From a checkpoint of a small transformer trained on Wikipedia: MLP 448 SwiGLU, vocabulary 8192.
Each number is 200 + 20 x the weight over its row's rms, rounded and kept within 0 to 999. Layers, rows and columns count from 0. The size before them is the row's rms in percent of the matrix's.

# gate: layer 8 MLP gate, 448x160, rms 0.0732, rows 389-395, columns 0-159
# up: layer 8 MLP up, 448x160, rms 0.0691, rows 389-395, columns 0-159
# down: layer 8 MLP down (transposed), 448x160, rms 0.0519, rows 389-394, columns 0-159
gate389,103,201,223,229,197,171,242,208,209,206,232,216,147,198,209,254,194,223,204,195,162,171,213,193,237,200,177,162,212,216,196,190,191,206,181,173,191,169,210,175,199,171,203,199,183,205,206,177,216,191,208,228,160,168,189,214,190,229,214,196,235,181,229,179,185,222,211,188,207,163,215,181,215,202,187,231,214,216,195,221,150,195,189,199,169,207,171,167,223,189,201,201,211,216,184,210,220,206,181,198,197,204,223,193,201,184,205,211,191,198,199,197,250,186,174,241,175,191,178,198,200,197,217,175,233,191,212,215,191,202,186,209,196,185,192,211,214,212,207,177,184,200,235,218,181,211,177,210,185,178,175,204,196,206,206,162,184,184,206,186,241
up389,106,210,240,231,193,190,244,197,179,210,206,176,171,201,203,227,174,184,212,205,161,184,202,200,191,168,186,206,193,169,183,137,173,243,187,154,205,197,199,191,214,210,200,243,189,226,198,184,194,206,206,186,194,166,188,216,237,194,217,205,216,229,156,197,172,213,203,196,185,214,237,177,216,197,200,225,163,177,190,211,182,210,182,204,223,214,188,172,202,203,200,150,207,182,208,203,169,240,176,193,206,200,177,219,200,194,210,232,192,195,180,211,214,204,180,240,201,203,231,212,221,204,193,177,217,188,187,202,189,223,176,178,215,215,191,197,239,206,170,202,196,224,209,215,190,201,213,190,173,188,195,223,211,205,229,215,173,202,186,193,212
down389,108,186,194,180,216,247,175,186,199,197,178,162,208,156,202,188,208,183,193,214,212,199,172,189,188,212,210,227,185,202,200,198,207,207,192,196,171,235,212,203,224,220,215,191,233,195,210,177,202,192,189,199,222,231,234,208,193,188,191,205,212,227,156,253,212,202,217,184,220,186,232,196,222,182,167,211,227,186,195,214,224,172,206,189,223,203,210,215,165,215,181,204,193,162,207,163,165,212,211,172,228,223,183,193,163,229,172,185,233,171,234,230,180,189,199,141,209,200,193,209,224,199,180,227,188,193,202,212,192,223,199,182,200,213,194,209,176,200,191,225,196,225,183,189,196,219,220,203,190,232,216,213,199,241,202,222,180,205,195,191,194
gate390,115,188,193,211,202,196,221,223,194,211,201,196,189,213,165,226,195,184,197,179,203,208,188,216,211,217,172,237,229,197,201,177,205,213,213,214,164,191,204,184,202,182,210,185,179,207,236,237,178,208,194,252,202,187,134,141,209,207,221,195,200,193,198,175,216,238,189,185,202,191,159,218,209,211,172,171,210,183,248,230,201,205,191,207,185,225,216,198,254,213,191,205,221,161,220,195,234,193,162,227,205,180,212,182,165,196,205,199,173,213,176,183,194,169,186,201,209,156,217,184,194,181,200,221,198,224,187,197,217,210,209,198,218,216,220,215,184,203,212,214,202,205,176,172,199,211,195,182,196,186,178,223,208,201,211,201,240,209,193,200,210
up390,125,189,179,182,216,213,219,238,177,222,210,179,188,225,177,208,185,214,203,192,167,181,192,200,208,246,189,180,223,192,201,204,186,221,262,230,157,192,170,217,203,211,221,199,177,227,186,214,170,210,230,237,199,196,165,167,205,204,221,200,178,185,171,204,211,210,186,205,195,188,179,227,227,198,192,190,172,187,233,235,203,182,187,230,166,207,234,198,242,204,188,196,217,183,207,225,238,203,178,205,183,164,177,198,210,203,201,206,196,197,194,159,206,179,169,202,225,157,194,208,180,172,163,225,197,190,200,206,192,203,189,203,219,195,223,208,186,208,198,201,203,242,172,176,190,196,202,203,184,183,178,212,212,182,190,207,204,188,192,233,216
down390,117,211,198,201,215,193,174,176,192,204,209,182,232,168,209,185,215,213,203,210,176,203,209,166,196,165,207,152,180,176,207,221,181,199,178,197,229,219,218,199,242,201,191,201,243,191,205,176,223,200,228,149,183,195,266,240,185,199,182,221,197,211,208,204,173,193,213,203,215,194,250,176,196,194,200,225,219,210,165,214,204,186,200,208,207,182,209,202,167,162,200,207,173,213,210,184,212,220,218,163,201,259,194,216,181,216,200,198,233,193,241,214,185,211,183,200,193,223,172,216,187,199,190,180,180,187,239,198,179,208,194,190,200,181,188,176,208,183,173,171,180,192,213,218,213,194,196,213,203,216,225,188,203,195,212,217,183,197,198,171,215
gate391,094,226,214,182,200,178,221,198,190,201,183,197,210,165,184,239,238,194,212,189,207,214,208,219,227,169,190,215,189,177,205,182,185,190,220,205,192,222,207,172,207,198,195,183,238,199,191,186,186,238,225,201,229,197,193,213,193,225,245,174,218,211,185,208,159,189,168,185,219,214,197,214,212,197,216,203,181,203,243,203,184,220,216,213,197,216,196,159,193,182,214,210,211,168,183,227,181,175,199,239,189,217,192,194,238,241,205,168,204,172,185,225,180,207,221,199,194,184,219,137,225,227,238,179,188,214,192,192,187,225,228,207,209,194,217,198,208,189,170,213,201,206,181,182,190,218,215,185,183,173,161,211,205,218,204,165,208,212,167,222,194
up391,093,202,241,151,186,210,206,208,209,216,205,191,191,218,173,219,191,224,236,195,227,208,228,182,246,204,221,224,188,211,212,181,209,204,219,219,188,188,198,212,203,217,204,191,206,219,181,231,223,201,247,175,188,177,195,193,196,213,216,189,200,210,186,208,190,207,192,165,199,165,214,229,224,222,209,197,182,210,218,184,213,219,216,231,178,208,189,186,183,164,204,252,217,200,193,224,161,206,183,199,180,196,165,209,198,206,207,177,205,192,172,174,188,186,220,189,225,225,221,178,213,229,218,190,186,194,182,228,232,214,198,203,233,192,216,185,181,210,204,159,206,255,160,207,206,218,176,215,206,190,189,211,218,154,245,199,209,183,191,203,211
down391,092,208,207,194,196,204,204,161,230,214,215,211,176,186,197,200,154,248,230,210,212,214,202,212,197,209,179,200,175,222,194,176,181,211,193,192,194,173,234,243,217,227,220,173,171,219,230,221,216,150,184,165,214,189,206,194,202,218,172,188,212,176,189,202,219,204,200,217,205,193,190,228,202,228,216,183,181,236,180,186,221,186,226,193,145,172,223,193,222,230,191,205,220,214,207,187,212,215,192,224,178,219,191,223,133,163,216,207,200,191,233,185,191,193,188,198,206,201,179,212,200,202,211,200,179,200,197,231,204,207,224,180,220,185,205,199,193,200,196,173,206,214,207,205,214,217,191,226,224,197,210,226,198,153,220,210,230,190,202,167,212
gate392,086,205,200,213,171,206,183,206,172,206,178,193,191,211,204,156,193,168,194,189,187,192,197,205,135,175,222,199,233,214,185,172,196,199,212,208,209,202,180,215,166,177,189,204,178,183,164,190,205,182,221,205,160,201,187,241,223,209,196,194,180,184,201,198,201,184,168,189,177,204,197,221,184,202,222,206,186,234,218,216,208,200,202,178,247,179,206,200,221,214,196,213,193,176,191,221,221,152,219,207,208,210,193,182,187,189,177,190,169,187,151,247,237,177,187,250,227,215,194,185,206,219,206,223,214,221,173,191,196,211,218,202,174,194,199,228,200,213,219,163,214,212,203,224,179,212,228,205,180,183,210,236,175,203,202,220,210,216,175,203,179
up392,090,199,205,216,194,203,202,186,196,152,200,199,195,191,195,230,211,182,215,185,219,199,188,200,220,216,177,209,162,193,218,217,210,212,178,229,167,200,223,171,195,201,196,168,215,220,197,227,204,234,186,231,200,172,229,183,191,189,182,214,208,219,193,200,220,221,213,209,183,205,184,189,196,202,186,196,159,211,190,155,207,205,185,197,175,172,172,179,221,166,193,231,206,159,219,173,180,217,204,201,160,166,178,193,172,228,223,208,203,221,244,217,168,197,202,190,201,201,193,219,183,182,215,178,176,178,181,205,198,190,165,200,213,176,248,183,211,197,175,214,153,199,170,143,221,194,175,180,214,205,180,169,197,187,208,197,210,187,209,185,206
down392,086,197,227,207,217,204,194,230,194,199,191,196,228,178,219,176,204,157,225,179,219,203,198,219,211,185,198,205,188,214,210,167,212,167,190,227,175,218,224,203,162,177,200,188,227,225,195,191,215,186,211,182,190,163,223,208,224,201,178,184,193,200,230,191,248,203,203,181,194,191,187,231,207,171,211,186,172,196,191,196,210,203,179,182,184,201,162,179,198,177,149,215,199,163,205,187,188,193,223,241,196,179,164,210,194,212,208,162,238,189,174,222,200,184,169,232,208,201,191,219,209,194,224,172,253,164,198,197,220,225,168,170,194,191,201,212,194,155,200,210,192,197,219,220,214,203,185,197,211,187,218,219,190,181,198,202,216,204,175,238,178
gate393,081,182,233,185,222,212,205,196,216,188,199,191,206,184,192,231,212,177,173,214,211,205,193,193,218,207,189,180,235,244,189,211,171,155,193,168,192,168,202,185,172,193,147,232,190,164,204,213,184,180,206,193,188,216,197,186,177,185,207,157,193,200,221,196,190,161,202,223,213,170,217,218,125,190,202,200,230,181,178,197,205,206,213,200,179,219,193,220,224,187,190,186,189,222,183,179,217,220,175,188,221,180,197,199,227,219,188,179,201,226,184,225,168,210,200,188,204,199,215,204,210,196,249,193,210,169,186,183,170,184,209,202,192,152,213,203,205,172,190,195,212,202,213,192,151,211,217,179,172,195,209,192,194,189,217,184,191,206,169,210,206
up393,085,202,177,194,203,236,185,213,184,208,208,214,179,212,201,163,205,226,233,145,190,217,192,219,221,214,209,196,184,203,209,190,188,194,210,217,220,189,200,217,202,207,213,178,192,185,194,211,201,196,191,191,224,197,213,193,191,200,196,217,204,168,219,206,208,220,192,168,154,229,170,177,241,186,209,190,199,233,203,195,214,196,191,177,210,196,233,190,200,173,235,193,232,167,199,201,194,194,202,205,205,235,215,194,194,200,180,218,176,198,206,182,221,226,175,203,167,172,206,221,217,215,200,234,184,266,231,216,209,198,198,201,153,198,197,189,224,243,222,211,234,189,154,198,203,159,177,207,181,217,170,214,196,208,185,230,203,197,249,215,200
down393,079,137,194,190,235,228,224,186,189,190,218,225,206,206,201,196,232,219,180,193,212,206,193,215,215,215,198,197,204,197,224,210,190,190,164,211,172,161,207,196,199,212,208,202,192,235,194,228,187,177,231,193,230,234,164,181,234,186,199,205,190,157,193,223,202,219,229,195,204,196,179,215,218,194,184,188,162,194,216,208,212,182,192,204,179,238,216,215,223,195,220,198,192,181,179,229,184,178,202,213,226,170,256,199,233,196,168,244,172,223,201,204,189,220,195,206,203,189,241,195,210,185,205,208,214,228,224,204,197,213,173,220,191,204,187,204,193,194,199,162,199,181,154,219,197,170,201,208,213,192,199,213,187,218,201,197,226,194,250,207,201
gate394,096,221,207,187,235,207,188,210,221,157,198,200,178,182,201,232,223,205,198,193,181,231,216,204,215,198,207,218,187,183,188,238,205,195,196,196,210,190,197,192,191,179,172,172,197,182,218,206,229,221,212,212,170,229,230,194,223,172,162,178,212,196,193,209,196,207,220,207,188,204,232,238,208,185,197,180,227,187,190,214,200,240,223,190,208,220,179,231,241,202,216,210,193,176,173,209,188,228,199,191,214,187,255,198,221,153,213,187,154,220,234,215,223,243,226,175,180,211,195,209,223,195,198,194,203,159,183,165,195,183,202,193,211,169,204,221,200,207,225,185,195,197,186,179,184,206,185,182,203,216,211,239,180,201,153,208,199,195,191,169,208
up394,102,184,185,197,186,181,208,214,211,201,208,232,175,194,177,189,209,210,196,221,233,187,195,205,189,179,211,187,214,220,206,190,201,176,204,170,187,227,229,181,200,188,244,231,168,217,199,218,176,178,188,219,213,166,154,187,164,219,229,222,204,220,208,179,217,193,184,192,212,186,164,203,184,221,183,218,226,197,216,183,224,154,198,202,201,168,214,195,187,217,229,209,204,195,192,188,214,202,162,226,175,180,187,181,156,210,188,233,222,189,188,194,182,198,204,203,220,191,237,176,149,213,216,153,217,244,193,208,220,195,194,188,189,222,204,194,194,191,181,191,191,211,178,235,195,239,194,226,198,193,205,171,203,206,232,150,208,192,193,201,214
down394,099,183,233,212,169,182,184,194,229,160,203,227,185,216,197,186,209,170,173,197,209,167,178,172,223,190,220,200,186,215,207,179,204,212,207,213,192,195,222,170,183,202,182,250,202,182,184,208,179,242,200,228,193,158,195,191,220,220,220,228,206,191,194,204,182,241,143,181,184,206,182,162,203,223,211,183,191,204,197,194,178,214,223,178,199,236,217,186,219,177,239,207,190,197,192,177,220,192,196,193,194,194,222,206,207,176,180,197,196,205,156,186,192,166,212,183,196,180,198,180,207,195,218,206,217,223,159,193,170,172,192,206,199,193,225,207,161,223,193,170,230,199,187,180,205,216,193,173,186,156,199,212,184,199,206,157,200,189,214,188,203
gate395,100,233,171,167,198,199,245,200,215,194,190,208,180,226,230,186,184,219,220,205,204,172,180,183,220,199,220,187,221,192,156,174,204,216,189,172,193,221,218,245,183,177,203,217,200,195,161,183,188,208,196,168,189,194,179,162,209,205,164,173,203,232,176,185,203,201,207,181,209,203,174,256,195,193,195,216,207,227,207,198,180,201,182,186,205,206,204,190,193,180,207,176,224,187,194,193,205,228,205,203,205,185,204,167,207,210,185,206,213,161,219,183,203,191,187,229,198,177,222,218,195,224,186,171,204,213,231,190,217,179,205,210,179,226,221,210,214,214,191,195,163,196,166,198,151,175,199,219,184,233,187,213,198,182,181,208,130,198,208,198,212
up395,105,220,200,199,183,161,210,210,209,201,210,216,202,188,185,193,192,193,181,226,201,187,219,238,236,209,191,238,207,220,198,189,172,166,204,210,223,254,221,184,197,182,207,212,193,190,218,199,241,194,177,222,202,157,207,204,219,213,205,225,160,188,165,179,240,192,187,159,229,194,199,204,232,208,201,177,176,190,201,205,201,209,188,198,215,213,170,198,215,245,203,215,194,188,186,188,163,200,186,173,173,220,198,230,191,184,198,198,205,205,221,211,196,224,208,218,231,182,172,229,199,157,248,165,203,234,205,205,209,229,185,197,187,196,210,202,246,177,195,218,221,210,223,213,184,201,170,200,205,199,201,225,186,204,185,223,198,197,220,166,224